config.toml
num_hidden_layers = 12
hidden_size = 160
num_attention_heads = 5
num_key_value_heads = 5
head_dim = 32
intermediate_size = 640
vocab_size = 4098
hidden_act = "gelu"
norm = "layernorm"
norm_place = "pre"
norm_eps = 1e-05
positions = "alibi"
qk_norm = false
attn_scale = 0.177
bias = "all"
tie_word_embeddings = true
parallel_block = false
init = "normal"
init_std_qkv = 0.0395
init_std_o = 0.00805
init_std_up = 0.0395
init_std_down = 0.00805
optimizer = "soap_variant"
learning_rate = 0.00623
lr_mult_o = 0.871
beta1 = 0.95
beta2 = 0.95
lr_head = 0.007
max_grad_norm = 1.0
warmup_steps = 200
schedule = "wsd"
decay_fraction = 0.584
decay_shape = "linear"
final_lr_fraction = 0.0
batch_tokens = 32768
max_seq_len = 512
doc_mask = true
train_tokens = 155300000
max_steps = 4740
dataset = "wikipedia_en"
Each number is 200 + 30 x the weight over its row's rms, rounded and kept within 0 to 999. Layers, rows and columns count from 0. The size before them is the row's rms in percent of the matrix's.

# down: layer 6 MLP down (transposed), 640x160, rms 0.141, rows 208-250, columns 80-159
# up: layer 6 MLP up, 640x160, rms 0.136, rows 209-250, columns 80-159
down208,094,233,243,181,178,182,175,233,172,178,210,229,201,222,203,229,225,206,192,202,200,246,195,202,138,210,150,219,210,220,200,168,158,181,208,212,226,230,232,206,178,221,169,196,250,190,177,245,194,183,241,210,233,200,260,145,173,220,144,151,186,179,252,189,237,212,218,235,173,151,182,196,168,259,196,154,230,221,238,169,190
up209,104,224,214,202,216,207,168,236,218,241,218,205,205,241,180,191,186,199,187,240,173,200,192,200,187,171,218,222,268,152,211,235,254,227,229,160,215,222,253,176,98,209,236,183,166,223,155,212,160,178,239,214,187,185,190,224,206,168,197,203,189,206,195,189,180,136,163,240,228,216,231,209,160,192,206,254,235,163,205,222,161
down209,109,188,146,258,160,208,232,210,197,172,216,151,221,204,197,234,193,191,186,170,181,191,174,251,205,165,169,167,185,174,257,239,235,226,144,208,152,223,167,208,153,219,223,202,198,201,220,160,245,182,227,177,195,174,123,190,212,137,214,179,172,171,222,175,189,211,214,233,238,217,200,113,195,199,213,144,223,225,168,175,226
up210,104,146,200,208,186,237,193,172,154,170,256,196,222,205,231,214,230,175,200,213,187,195,236,211,180,191,202,147,228,143,204,233,175,183,229,219,223,227,229,235,199,230,158,190,182,246,158,244,185,242,247,199,206,203,157,169,212,238,136,251,176,190,198,197,194,165,197,200,174,211,180,247,194,139,180,167,254,242,201,183,185
down210,107,236,215,190,238,183,167,213,232,195,182,191,174,227,255,219,173,237,175,186,124,226,170,128,232,207,213,206,198,186,199,176,216,248,238,231,166,205,212,204,197,206,190,232,214,196,226,173,222,219,189,204,187,197,207,191,250,186,182,222,126,164,184,141,184,187,187,267,196,212,187,230,236,155,187,274,191,186,196,177,238
up211,115,194,187,211,232,214,205,204,176,221,241,149,186,228,159,172,171,202,229,214,215,206,198,204,200,247,195,209,216,225,184,275,264,217,205,234,195,202,215,174,201,239,231,159,182,167,224,191,237,219,198,180,235,218,210,228,201,198,227,225,164,241,221,200,173,173,214,190,180,177,216,204,212,149,201,125,232,184,155,213,217
down211,113,203,263,186,227,226,211,205,165,196,214,205,180,223,168,184,191,198,152,205,186,201,226,168,236,193,154,230,241,234,177,215,242,188,228,262,192,173,248,226,227,201,203,246,176,142,226,208,183,252,199,177,208,194,197,244,210,182,186,189,178,226,192,239,162,171,248,192,168,204,253,225,222,111,243,219,215,158,231,182,168
up212,095,154,175,230,255,215,253,179,218,199,156,175,199,149,183,261,209,189,181,219,221,201,193,200,150,201,173,185,195,157,192,178,192,162,173,186,193,203,234,196,217,235,173,225,262,219,224,215,189,152,234,205,229,155,209,168,208,128,160,224,134,208,167,204,212,200,197,175,169,253,189,197,180,191,203,200,226,215,174,259,156
down212,094,210,145,199,192,179,186,219,197,212,231,224,166,197,206,167,151,185,211,168,186,187,167,187,245,222,221,208,178,243,184,197,203,229,219,220,208,210,230,185,191,176,202,161,228,172,182,233,248,275,235,237,261,214,223,207,178,154,188,183,189,198,246,221,213,164,223,278,246,196,163,166,275,226,219,191,128,226,191,262,209
up213,098,181,238,177,133,198,187,209,187,174,230,122,174,171,210,174,196,257,222,130,201,207,186,225,203,200,260,160,175,217,223,161,224,197,174,151,200,211,154,268,152,179,200,208,223,202,188,200,229,218,161,167,224,166,207,141,196,172,196,177,230,187,221,250,209,193,176,193,266,178,235,239,211,217,218,242,162,165,209,192,187
down213,097,184,205,180,229,211,168,156,178,185,181,192,273,222,196,185,201,191,215,206,199,223,181,186,236,179,191,206,233,194,196,161,185,230,194,149,214,173,257,181,225,221,200,188,180,149,240,223,225,229,214,142,208,211,184,161,217,231,220,182,189,224,214,197,243,180,206,226,203,241,236,199,224,231,158,198,162,135,233,192,214
up214,093,203,186,220,214,223,210,226,182,200,253,265,164,134,212,221,202,148,184,198,230,219,197,217,224,157,197,199,254,163,224,198,203,203,186,148,242,174,161,225,200,180,209,202,233,180,148,237,186,226,224,229,215,175,158,165,174,220,165,192,276,203,204,175,230,222,236,212,172,200,182,171,206,196,193,213,178,154,141,181,207
down214,090,166,194,206,226,196,179,241,160,210,192,229,181,216,203,219,235,167,203,213,243,216,200,166,223,205,178,176,192,264,163,204,177,199,148,198,170,252,184,216,241,242,197,201,199,172,213,232,155,220,216,221,213,191,171,194,178,186,207,176,145,211,154,173,206,243,194,206,233,215,177,168,198,195,233,184,212,200,158,192,218
up215,106,182,207,238,189,197,234,200,215,184,156,189,165,184,199,156,215,203,186,191,240,245,230,215,168,192,183,194,266,223,214,178,160,256,260,200,158,235,263,156,240,165,237,209,201,192,147,238,174,206,190,207,249,219,187,246,153,222,164,198,152,151,153,206,179,207,166,200,192,197,218,137,175,149,195,216,222,159,236,286,198
down215,107,239,178,150,177,182,199,275,206,175,202,163,144,211,224,183,234,239,176,187,141,243,225,173,187,134,159,201,193,201,179,170,178,225,193,214,230,193,184,212,304,162,212,200,124,220,184,170,195,138,173,214,176,232,169,215,207,221,225,183,198,204,229,245,146,183,222,182,198,168,254,215,205,200,238,217,217,199,219,251,200
up216,082,164,233,212,164,181,199,209,200,178,208,189,184,172,234,191,231,238,183,176,194,225,208,231,248,164,199,218,240,193,208,219,190,239,250,266,145,175,230,163,159,213,206,192,213,169,211,229,146,227,206,163,230,241,144,197,215,224,260,247,167,194,235,177,229,216,191,187,237,130,218,265,219,200,231,138,238,180,179,208,226
down216,082,200,202,179,146,177,251,215,197,194,248,177,216,215,226,258,216,162,193,214,203,230,177,197,135,213,226,231,195,216,178,146,190,202,228,200,203,281,205,175,273,216,200,224,185,224,188,204,207,199,217,198,173,172,248,194,179,221,167,186,264,221,237,220,167,106,209,221,243,243,215,191,215,174,240,212,178,221,215,195,227
up217,094,262,200,239,200,227,233,180,199,210,156,188,202,203,185,163,150,229,261,229,188,230,182,199,196,206,256,224,187,245,144,233,160,257,238,162,185,165,106,206,160,215,172,184,167,189,181,219,228,208,222,221,214,197,203,168,153,199,229,227,208,163,198,214,191,177,184,189,232,200,229,189,193,134,179,239,200,148,181,224,221
down217,103,227,174,166,193,185,165,221,248,247,235,194,200,165,235,152,170,226,130,192,214,250,206,147,207,211,204,203,228,160,203,152,234,204,178,170,237,192,213,222,187,146,174,177,266,161,193,193,225,117,190,159,208,264,173,220,221,237,226,190,197,196,229,237,221,242,200,170,177,226,179,163,191,184,210,224,197,226,190,208,168
up218,098,200,201,202,168,186,238,184,198,225,202,148,204,210,216,188,211,178,240,252,247,171,207,189,199,207,135,175,212,181,199,241,205,219,247,209,179,149,175,188,203,196,244,195,153,183,151,181,211,206,238,142,242,230,205,216,157,175,230,255,207,229,229,233,152,201,223,188,151,164,200,187,251,215,213,173,231,180,187,203,188
down218,110,156,229,140,196,157,181,229,196,187,202,245,199,224,207,167,182,211,214,253,201,211,221,250,226,203,192,222,181,169,217,184,233,224,188,205,273,182,189,203,251,168,231,203,169,204,211,227,212,191,247,105,178,175,207,180,199,196,182,207,200,171,177,244,214,204,201,195,155,161,125,207,222,197,210,223,206,203,172,186,183
up219,103,210,193,213,207,238,201,197,155,171,213,248,186,203,303,210,188,171,266,199,204,187,160,178,157,193,222,160,232,190,197,183,196,236,239,188,138,220,206,213,208,193,170,219,133,159,250,187,255,186,173,202,214,204,191,165,197,210,173,247,281,207,222,161,204,165,200,158,259,153,219,242,187,192,204,193,242,164,145,192,202
down219,103,212,242,213,161,204,213,239,187,161,208,188,205,173,172,168,180,156,224,154,214,208,203,201,205,187,188,176,209,236,158,206,173,192,201,243,199,182,229,199,178,190,245,162,234,223,208,197,245,224,214,178,214,212,169,200,213,214,204,202,158,265,203,202,305,123,221,203,247,215,135,205,170,264,210,162,198,202,199,186,205
up220,110,227,199,242,182,205,267,175,192,186,183,224,175,229,216,217,229,203,180,192,177,170,183,189,149,213,213,237,186,216,203,191,211,195,216,189,176,209,193,222,217,180,213,227,168,182,132,220,141,232,221,199,213,193,183,194,186,148,198,228,300,222,220,151,151,244,195,137,224,156,193,174,219,196,222,212,151,227,187,197,197
down220,108,196,162,271,259,201,179,247,178,175,216,172,230,207,174,212,222,143,228,155,217,198,188,181,197,194,204,197,202,183,211,163,245,153,217,179,221,240,204,261,219,198,178,161,196,158,197,240,246,189,239,185,221,170,233,247,220,156,226,241,186,231,216,160,271,195,222,216,206,199,188,183,210,183,233,201,203,219,231,224,193
up221,102,203,207,170,208,209,171,232,202,187,185,213,222,190,204,207,210,190,212,149,236,172,261,217,173,137,219,189,174,173,220,149,207,252,272,202,236,190,128,204,163,183,234,235,232,143,176,208,197,216,209,216,172,188,157,165,233,199,212,181,223,162,181,239,198,174,170,164,185,172,206,223,224,148,198,133,168,247,227,237,158
down221,100,198,233,165,224,211,157,229,195,210,235,209,228,200,201,215,211,195,196,182,231,253,257,189,193,190,209,233,159,197,156,219,173,196,175,184,228,232,201,192,244,190,217,229,202,171,248,164,202,170,234,156,151,220,131,191,223,175,186,197,162,175,201,166,152,173,161,252,165,223,218,186,220,202,183,249,248,179,204,206,232
up222,098,194,227,181,206,179,203,227,194,218,108,225,170,184,212,262,228,188,214,200,225,177,134,192,179,174,241,215,148,186,213,225,192,190,208,198,219,168,181,200,227,208,197,171,160,220,231,210,190,211,251,188,199,207,171,196,195,236,277,155,222,214,231,219,225,138,202,187,200,182,242,196,196,239,229,162,170,233,239,184,179
down222,091,157,185,213,262,200,209,183,178,188,189,221,165,178,228,192,212,217,218,194,256,243,206,210,204,169,171,213,164,201,239,230,147,194,242,203,254,220,247,217,188,187,210,176,227,213,111,190,259,210,244,172,238,198,246,194,169,170,206,169,213,208,210,171,196,134,205,145,220,249,171,187,224,209,184,210,223,221,237,201,186
up223,106,180,190,205,216,170,221,168,247,158,220,242,225,198,225,196,198,163,196,179,227,215,220,274,181,210,172,159,195,165,236,191,221,210,185,177,179,172,189,135,190,236,222,220,175,167,165,229,171,189,203,136,196,203,154,214,202,191,209,237,225,211,262,174,199,258,183,190,211,146,193,221,206,237,261,219,202,167,220,145,160
down223,110,161,216,228,199,235,140,270,231,212,180,191,210,212,193,158,134,207,230,196,179,194,212,162,250,167,244,209,204,171,206,220,160,162,167,211,181,158,255,208,224,218,172,181,203,213,217,150,182,234,229,194,208,166,225,185,210,181,216,230,203,154,180,193,189,155,229,222,188,232,206,200,226,219,234,277,210,248,164,206,201
up224,101,246,273,179,242,200,235,196,176,166,176,181,178,263,263,206,177,193,183,189,193,171,227,210,187,215,172,172,211,208,186,204,144,243,196,181,212,189,207,174,218,186,211,206,195,176,182,192,244,220,235,263,181,190,185,238,170,239,255,234,172,217,215,260,237,171,233,225,197,180,179,212,150,160,195,124,136,238,179,153,215
down224,095,190,274,192,228,229,181,192,156,165,225,181,192,217,225,161,219,158,145,217,174,217,243,169,179,193,169,179,180,232,250,152,198,217,219,205,227,188,209,211,183,208,152,198,227,162,202,173,146,261,264,205,219,241,178,238,171,166,229,196,183,233,222,223,128,226,236,180,220,200,200,252,239,161,259,149,178,205,222,168,191
up225,098,233,222,215,210,193,175,204,199,197,239,224,150,235,231,182,187,184,232,206,224,196,118,254,190,204,257,231,202,196,198,179,214,162,252,141,166,204,237,195,167,227,181,200,224,240,227,181,203,185,230,177,208,252,203,182,176,175,247,177,200,225,229,233,214,175,174,253,241,196,192,195,192,221,240,217,174,166,214,248,149
down225,093,222,161,209,257,226,189,153,165,213,179,202,214,224,196,248,175,218,218,172,205,174,224,209,219,183,207,200,245,182,190,222,239,178,214,202,165,204,224,194,250,214,167,215,189,195,198,176,187,126,169,131,178,157,211,240,249,228,192,195,233,210,168,203,220,188,152,299,183,246,195,195,175,223,172,179,163,239,213,180,261
up226,104,206,207,181,170,164,167,179,217,243,229,137,218,188,223,204,283,218,160,167,200,209,204,173,246,204,249,172,195,161,209,210,195,163,227,207,152,163,199,171,213,243,216,173,158,208,217,206,175,131,218,233,180,219,197,232,204,183,198,193,185,184,189,191,196,186,201,167,155,162,225,181,177,188,196,175,221,230,193,172,177
down226,106,240,172,184,156,264,162,180,179,214,198,217,190,216,203,237,240,213,211,243,206,207,227,197,176,225,189,206,216,214,191,169,227,211,200,144,189,206,213,220,208,178,165,214,160,185,183,197,231,183,253,221,202,199,184,215,193,277,191,269,201,211,197,144,234,249,162,196,202,181,151,167,229,225,249,237,168,211,250,172,200
up227,102,182,157,129,200,163,238,232,216,194,214,195,239,159,176,183,181,218,237,214,152,231,226,246,232,178,215,234,204,206,148,237,207,234,190,232,177,241,224,177,120,227,210,144,160,240,209,242,135,199,176,220,181,189,190,202,219,249,210,179,111,225,260,253,194,173,153,199,157,200,205,203,223,217,161,181,192,177,199,264,195
down227,106,189,233,223,222,213,252,244,240,184,208,212,210,220,226,229,246,149,208,180,212,206,170,250,178,185,245,215,202,169,219,183,146,176,212,188,169,188,195,233,166,206,196,175,164,145,172,219,254,166,206,239,207,215,224,200,241,179,219,178,197,191,202,231,191,261,222,214,244,231,195,162,216,271,227,187,232,212,222,240,230
up228,103,253,213,256,170,209,237,184,218,172,190,180,190,191,176,206,207,221,216,261,192,212,187,270,226,275,173,181,250,128,231,187,185,204,230,183,230,164,168,211,194,188,169,217,193,222,220,223,192,199,155,188,235,177,176,145,211,188,241,237,176,181,207,239,202,198,196,174,224,251,232,221,229,219,175,137,207,227,176,208,150
down228,097,215,172,190,193,199,167,190,169,198,218,197,224,212,205,231,230,227,170,207,186,221,207,209,196,197,181,198,239,263,202,174,189,235,162,214,230,261,194,221,183,210,249,288,256,218,199,209,196,206,190,199,195,180,173,119,258,274,215,240,199,199,157,196,226,226,159,172,229,231,191,180,220,189,182,229,212,259,233,207,230
up229,092,210,210,200,169,198,189,154,233,252,172,262,191,219,173,191,172,241,211,236,192,177,219,252,208,181,198,151,268,207,253,224,178,209,182,215,174,203,225,184,210,242,223,190,205,192,187,266,197,231,269,249,145,213,208,111,206,244,169,164,212,201,195,170,224,219,175,196,189,190,175,269,230,153,196,209,202,244,156,201,162
down229,101,188,204,173,226,180,244,212,271,191,164,157,209,179,162,163,211,213,258,198,152,191,183,196,207,251,186,201,246,190,218,178,239,241,180,222,179,153,235,257,196,229,185,168,206,162,180,190,209,222,206,245,200,199,276,220,195,182,152,202,263,185,218,174,172,233,145,162,174,224,214,221,227,178,208,184,170,158,187,167,197
up230,104,208,177,238,183,179,237,226,211,208,192,200,158,204,250,188,233,212,229,191,206,262,171,191,139,189,206,234,241,203,218,202,204,258,204,174,236,191,192,209,209,214,196,194,263,247,218,184,177,182,192,163,189,150,187,213,184,185,208,203,243,173,177,188,225,195,219,177,215,196,225,247,176,199,217,172,225,187,171,274,184
down230,113,207,217,221,271,128,215,194,200,189,259,188,159,178,167,250,204,184,228,233,228,186,199,196,231,185,252,231,183,194,248,182,153,183,223,226,128,201,220,211,188,201,224,154,164,197,217,239,224,181,235,181,196,179,243,193,198,191,168,218,163,244,243,195,219,273,176,178,190,199,155,190,208,241,160,212,238,231,199,216,192
up231,087,281,164,231,189,230,189,177,199,214,236,235,206,200,134,232,236,194,144,182,221,141,148,228,139,218,219,174,204,202,168,142,125,169,226,199,213,212,182,259,199,203,218,178,196,157,210,185,228,158,262,246,207,204,175,206,239,172,208,242,250,192,201,230,200,257,202,199,185,154,195,178,222,237,198,213,196,168,208,208,172
down231,094,218,258,215,195,178,234,168,244,190,234,200,178,176,202,186,236,187,291,220,208,219,219,259,207,221,245,135,155,178,193,193,154,182,214,185,172,189,253,203,170,131,193,155,222,209,217,199,226,149,229,194,231,163,209,203,173,197,239,192,220,209,185,223,203,184,249,176,179,223,176,221,246,171,153,227,184,162,211,208,233
up232,105,240,252,213,251,185,243,216,223,194,154,222,167,189,197,172,133,225,182,212,224,213,187,208,217,154,212,185,160,194,201,183,198,171,164,154,233,134,230,212,178,199,174,236,153,198,191,218,197,209,181,188,262,184,177,247,189,240,244,204,213,147,184,188,216,206,190,207,192,221,188,187,173,144,237,206,142,182,228,141,201
down232,099,192,162,214,195,204,172,195,200,214,243,203,239,155,182,207,143,180,207,247,235,194,168,202,205,183,210,206,191,165,247,204,148,188,172,171,165,214,219,172,169,179,196,214,165,189,242,175,198,215,176,201,157,222,210,177,166,219,221,170,194,217,217,241,151,179,232,230,141,176,287,168,185,189,217,140,234,207,248,290,173
up233,103,148,157,203,214,178,225,219,221,235,216,177,151,155,163,212,197,219,181,211,194,172,196,203,254,200,199,174,202,209,205,248,235,208,188,192,232,203,207,188,191,205,204,155,138,276,184,201,167,195,240,211,223,203,230,229,210,177,162,229,276,221,161,209,170,210,215,196,195,275,185,207,191,227,232,158,245,252,219,177,139
down233,097,264,205,200,225,161,188,201,227,213,210,222,203,228,196,197,167,160,171,193,141,197,213,200,194,229,156,240,183,193,182,186,219,239,253,193,258,226,161,214,169,146,195,193,183,206,164,200,226,185,192,207,200,162,202,210,195,203,196,231,233,201,174,245,199,145,213,169,232,202,228,167,151,238,219,246,252,181,149,175,250
up234,097,171,228,204,203,181,202,217,212,210,215,288,216,202,213,181,221,170,161,189,197,201,203,244,224,217,221,202,235,248,132,210,205,237,240,186,196,191,175,198,171,227,213,221,163,187,150,197,178,224,206,211,201,210,170,157,173,219,154,196,223,184,210,252,230,190,187,217,171,202,191,217,190,220,225,171,231,189,159,238,208
down234,097,166,171,209,234,196,204,201,174,177,200,166,199,130,172,244,272,181,194,216,185,187,176,226,194,190,172,151,201,237,190,219,242,216,238,242,274,182,205,198,258,246,281,181,186,181,233,192,196,170,172,219,235,200,180,176,199,181,189,212,231,203,221,156,233,149,208,201,181,229,196,211,200,206,230,199,266,231,177,234,218
up235,107,243,266,235,217,138,215,164,226,189,236,185,183,123,159,203,240,193,256,198,149,226,205,203,209,197,214,200,159,207,247,202,191,154,191,157,220,212,252,193,219,176,209,185,198,264,160,151,164,191,225,225,208,203,201,206,222,191,198,192,178,165,241,260,159,239,160,181,251,192,170,194,214,209,169,238,210,196,201,206,215
down235,119,239,201,196,231,172,259,169,219,173,184,173,177,203,189,222,178,214,226,200,175,164,174,223,175,259,207,155,245,183,182,210,257,179,155,162,237,225,213,172,214,158,231,215,221,224,194,167,210,220,134,214,182,231,275,225,258,223,202,235,219,158,181,212,169,184,161,215,236,171,249,159,212,213,206,211,191,182,171,228,217
up236,102,156,183,165,199,204,169,240,191,250,205,216,175,212,157,160,172,256,219,183,207,190,238,154,235,199,183,190,200,211,168,165,188,215,185,153,199,216,185,189,215,237,220,157,224,241,171,132,180,200,171,162,231,217,153,225,201,180,264,185,186,229,207,193,218,215,245,179,222,190,196,240,166,191,258,228,204,191,243,170,173
down236,104,174,146,202,221,246,187,181,194,215,204,209,210,230,119,156,190,218,212,195,221,191,215,246,168,192,204,191,176,209,151,168,215,200,114,228,178,239,157,255,228,200,218,186,198,144,163,188,207,198,203,227,226,231,229,165,242,162,256,158,188,207,233,133,226,225,214,206,229,198,189,196,185,167,240,183,209,189,255,219,233
up237,101,266,228,215,204,212,161,201,195,171,204,187,171,236,247,193,187,130,149,203,207,189,266,227,150,217,161,194,266,210,185,199,183,213,192,184,152,228,165,197,183,205,200,212,211,244,200,231,204,209,203,200,219,237,165,162,220,245,153,213,231,211,241,203,142,195,167,214,225,220,254,184,220,219,244,235,248,189,237,185,179
down237,103,158,202,209,200,194,176,216,195,216,235,206,254,173,205,170,231,199,195,211,206,247,233,210,279,162,182,241,145,200,188,177,208,185,188,174,202,173,177,202,241,183,227,189,231,242,245,204,228,247,180,209,198,191,210,212,206,184,250,133,173,180,249,146,238,165,183,279,139,205,187,172,225,201,198,236,224,185,232,218,215
up238,094,209,176,151,208,234,238,120,214,213,236,163,208,237,187,207,190,171,212,193,180,218,262,208,226,186,220,165,178,177,226,174,217,193,172,195,200,179,155,233,180,220,173,204,209,158,147,192,212,170,168,218,214,193,206,201,225,156,235,218,158,193,218,200,215,199,163,242,158,189,218,184,231,177,193,232,234,178,129,222,197
down238,094,155,161,178,212,223,164,266,170,219,196,170,200,203,155,160,188,122,178,232,182,173,190,214,178,155,198,202,153,200,173,198,167,243,168,218,226,165,184,210,209,176,221,226,184,216,199,251,257,200,261,193,188,125,196,187,253,170,191,179,219,231,177,206,202,207,257,189,187,198,175,221,138,176,195,133,245,228,227,211,186
up239,103,176,272,200,199,185,242,223,221,220,225,160,262,174,196,200,227,254,191,180,264,191,138,193,204,248,187,150,213,215,185,186,202,259,229,187,186,197,199,212,201,175,210,194,204,204,200,213,195,154,191,208,190,214,208,213,215,163,200,240,200,191,269,221,197,179,186,203,181,246,227,185,185,220,212,162,179,233,148,161,191
down239,098,206,225,211,233,181,164,229,189,239,260,182,231,222,176,177,223,207,164,157,247,137,186,254,211,204,208,187,152,260,174,189,202,200,172,193,170,190,213,171,150,183,206,173,207,227,186,220,152,164,158,217,221,149,163,219,173,154,211,205,203,164,252,239,177,184,244,186,187,214,168,173,250,157,152,246,190,210,168,180,198
up240,102,207,215,191,158,224,183,168,226,183,232,223,152,183,147,182,214,224,210,226,250,205,224,188,177,188,251,151,166,221,153,182,184,167,228,176,181,213,218,201,189,195,220,200,136,177,254,203,170,207,184,211,207,165,148,187,158,180,175,167,167,176,230,185,249,195,200,216,198,160,170,210,230,186,195,216,241,238,206,258,176
down240,102,190,162,215,161,180,177,188,223,274,186,235,197,180,167,237,221,197,237,134,259,202,261,199,212,220,183,238,201,219,185,202,214,199,174,178,209,224,190,209,139,180,184,218,205,209,192,257,175,241,192,234,180,195,200,198,156,196,222,178,192,173,229,202,220,211,198,237,186,185,209,187,228,209,249,155,210,178,213,155,186
up241,107,210,234,225,169,156,199,186,184,184,136,152,255,164,175,199,237,209,194,210,193,198,214,192,217,173,228,193,156,201,195,227,159,223,218,170,232,205,234,164,187,242,178,243,149,204,177,229,154,177,182,260,198,175,195,211,187,250,204,235,210,145,216,226,195,134,151,204,209,161,274,182,142,152,143,253,173,178,172,174,229
down241,112,181,218,196,232,226,205,211,175,144,197,227,168,239,171,202,215,195,122,214,204,244,239,197,194,279,164,227,206,198,204,260,171,204,186,200,222,192,183,198,168,155,238,230,215,207,199,183,165,173,194,184,204,178,240,144,204,254,232,263,202,189,159,196,157,181,192,183,184,216,197,207,203,130,164,242,155,161,156,195,190
up242,094,187,222,225,139,217,185,246,137,195,229,186,176,164,202,172,255,205,173,201,127,201,189,187,158,179,167,216,222,187,146,203,277,231,179,188,201,190,211,165,217,239,243,128,234,215,179,192,169,227,194,192,222,226,183,229,274,215,212,195,209,239,191,203,209,251,229,191,199,221,220,209,203,146,204,175,208,196,137,209,173
down242,096,174,230,140,173,215,228,250,180,163,202,226,226,174,230,177,164,189,211,143,244,184,201,187,179,154,188,247,138,200,237,189,122,123,173,169,186,163,167,219,202,215,179,244,179,233,196,231,219,159,209,188,173,163,227,182,165,201,217,213,211,149,211,212,170,198,228,185,170,207,147,250,233,168,204,172,153,218,273,196,173
up243,104,221,232,158,133,213,198,186,195,184,229,225,231,201,198,182,189,172,241,243,262,230,198,171,211,223,208,217,211,167,176,186,180,194,226,219,196,192,204,125,165,207,147,189,160,170,180,199,189,196,203,202,210,160,233,156,205,262,164,209,169,179,238,142,218,216,229,146,166,154,189,256,214,200,171,207,195,189,183,225,222
down243,103,165,246,188,219,144,217,272,199,229,265,216,203,185,212,198,213,168,159,248,236,202,208,216,183,177,217,219,185,276,176,201,187,218,216,182,247,118,250,196,146,260,179,200,180,213,208,190,191,184,208,224,241,214,223,186,200,232,153,209,193,214,148,209,193,197,206,169,173,187,201,172,205,191,213,216,203,213,199,199,215
up244,098,203,210,218,200,228,141,191,185,189,217,185,158,148,149,194,182,171,239,196,124,178,145,176,190,240,267,192,220,178,223,194,218,175,211,219,273,218,279,209,228,203,205,211,174,158,234,184,219,196,231,252,176,186,159,230,199,171,128,178,243,201,189,242,223,184,168,182,205,208,225,217,177,213,177,202,197,182,166,155,210
down244,086,178,171,200,230,187,206,161,222,215,240,180,186,200,202,259,192,218,272,159,220,189,152,165,212,193,172,192,166,198,226,193,196,194,130,201,189,220,187,245,236,196,184,219,224,220,210,167,129,184,189,214,152,207,128,182,179,234,169,209,271,188,154,185,190,194,190,254,196,204,243,207,194,213,202,199,184,240,158,188,179
up245,105,183,163,238,145,222,207,218,196,184,225,165,241,226,170,190,162,98,228,161,194,218,192,173,182,130,196,263,191,221,184,215,205,216,216,206,211,170,156,187,169,226,222,180,217,200,184,192,171,204,179,236,200,214,195,173,230,245,182,247,250,242,208,257,232,191,189,212,198,175,166,254,212,200,172,177,190,215,196,210,210
down245,101,258,205,208,219,192,244,191,193,180,199,219,177,215,208,192,240,202,155,179,195,205,189,161,245,225,205,194,225,168,156,207,155,253,237,187,219,228,214,125,214,199,165,192,139,180,223,205,197,198,224,204,199,208,168,237,232,206,193,219,178,178,186,201,195,236,205,140,214,212,226,180,196,208,216,199,274,199,150,191,188
up246,105,152,219,176,202,236,240,143,278,190,231,197,205,186,155,205,249,216,188,244,195,219,163,226,224,205,201,236,219,189,223,171,192,249,177,110,239,204,189,195,264,174,234,192,196,209,236,258,209,228,218,184,185,202,162,156,197,164,211,156,172,198,222,202,222,188,195,193,188,174,197,222,209,219,151,142,172,167,223,182,153
down246,098,195,167,179,248,127,209,171,180,214,203,216,237,175,156,206,194,209,177,215,197,182,172,198,185,249,204,205,229,242,195,190,219,207,203,220,222,182,224,191,205,189,190,200,221,164,214,194,247,205,207,224,211,131,246,201,202,230,199,182,211,228,189,200,212,243,172,141,207,161,256,216,228,125,196,250,209,174,191,165,231
up247,109,123,209,235,239,248,246,223,215,140,205,175,244,201,225,222,166,245,190,193,221,184,190,177,198,222,195,150,193,181,185,182,243,174,198,174,183,157,132,226,207,159,178,239,225,186,198,219,208,193,237,222,195,215,219,216,216,179,188,183,208,246,218,238,236,190,258,146,176,224,215,217,217,192,189,202,217,216,211,227,197
down247,107,257,157,208,206,187,162,190,182,209,245,199,145,242,174,198,235,193,183,264,211,213,254,214,161,226,227,176,211,189,184,249,220,205,201,206,189,210,197,167,200,173,158,166,202,214,239,174,247,193,173,176,143,233,220,189,196,243,270,215,222,167,183,185,235,209,149,170,191,197,213,220,159,199,209,206,225,147,200,229,193
up248,099,165,247,225,251,230,194,174,197,150,202,209,184,221,206,235,188,157,184,146,182,235,177,201,256,219,246,204,203,196,209,188,213,189,192,161,183,199,189,216,230,241,165,185,143,198,181,241,169,171,177,224,178,187,144,226,186,172,198,229,221,156,223,214,181,154,163,231,243,160,203,298,228,187,214,173,172,220,209,213,215
down248,106,164,207,164,211,203,168,161,233,158,225,257,256,250,196,226,183,197,195,216,200,179,219,187,233,190,190,236,193,203,208,234,208,177,195,215,208,210,145,155,204,198,193,173,217,166,239,212,209,192,177,165,229,177,236,204,222,273,198,222,211,145,171,167,214,169,182,216,249,170,189,232,222,204,136,163,185,184,201,167,268
up249,095,165,269,190,231,193,208,207,192,197,209,192,166,233,188,215,195,237,191,223,192,232,292,191,207,183,176,178,185,177,208,184,201,151,149,167,148,230,143,202,228,214,176,187,226,214,234,213,211,208,214,227,167,206,183,204,192,266,152,210,198,255,199,191,169,180,189,241,247,183,219,218,154,214,224,165,170,192,205,190,210
down249,085,217,178,224,201,194,166,209,134,163,185,194,241,209,192,156,151,200,240,226,239,216,139,223,175,163,210,201,264,257,222,198,204,206,218,193,241,194,244,164,201,184,224,177,195,189,209,205,207,244,199,170,166,215,208,249,252,205,205,230,152,169,250,202,177,172,225,146,195,226,253,199,199,192,223,208,318,206,211,225,198
up250,098,190,218,195,186,235,211,208,145,156,189,188,197,236,248,146,213,193,227,195,212,219,248,160,197,232,197,167,212,175,244,226,191,155,194,229,132,201,206,182,176,170,167,182,136,230,187,186,190,179,173,195,256,205,217,204,197,202,198,204,129,177,200,177,154,200,201,170,217,188,201,201,165,139,174,227,243,197,181,228,147
down250,101,175,214,199,258,217,213,233,222,213,199,215,240,145,229,228,172,182,228,144,214,202,155,258,205,197,193,242,179,240,195,155,174,185,187,269,165,215,184,219,232,232,228,230,165,153,171,162,161,230,204,163,212,199,214,206,190,251,189,187,169,189,250,208,191,229,221,197,150,201,188,191,241,231,198,192,169,225,197,200,198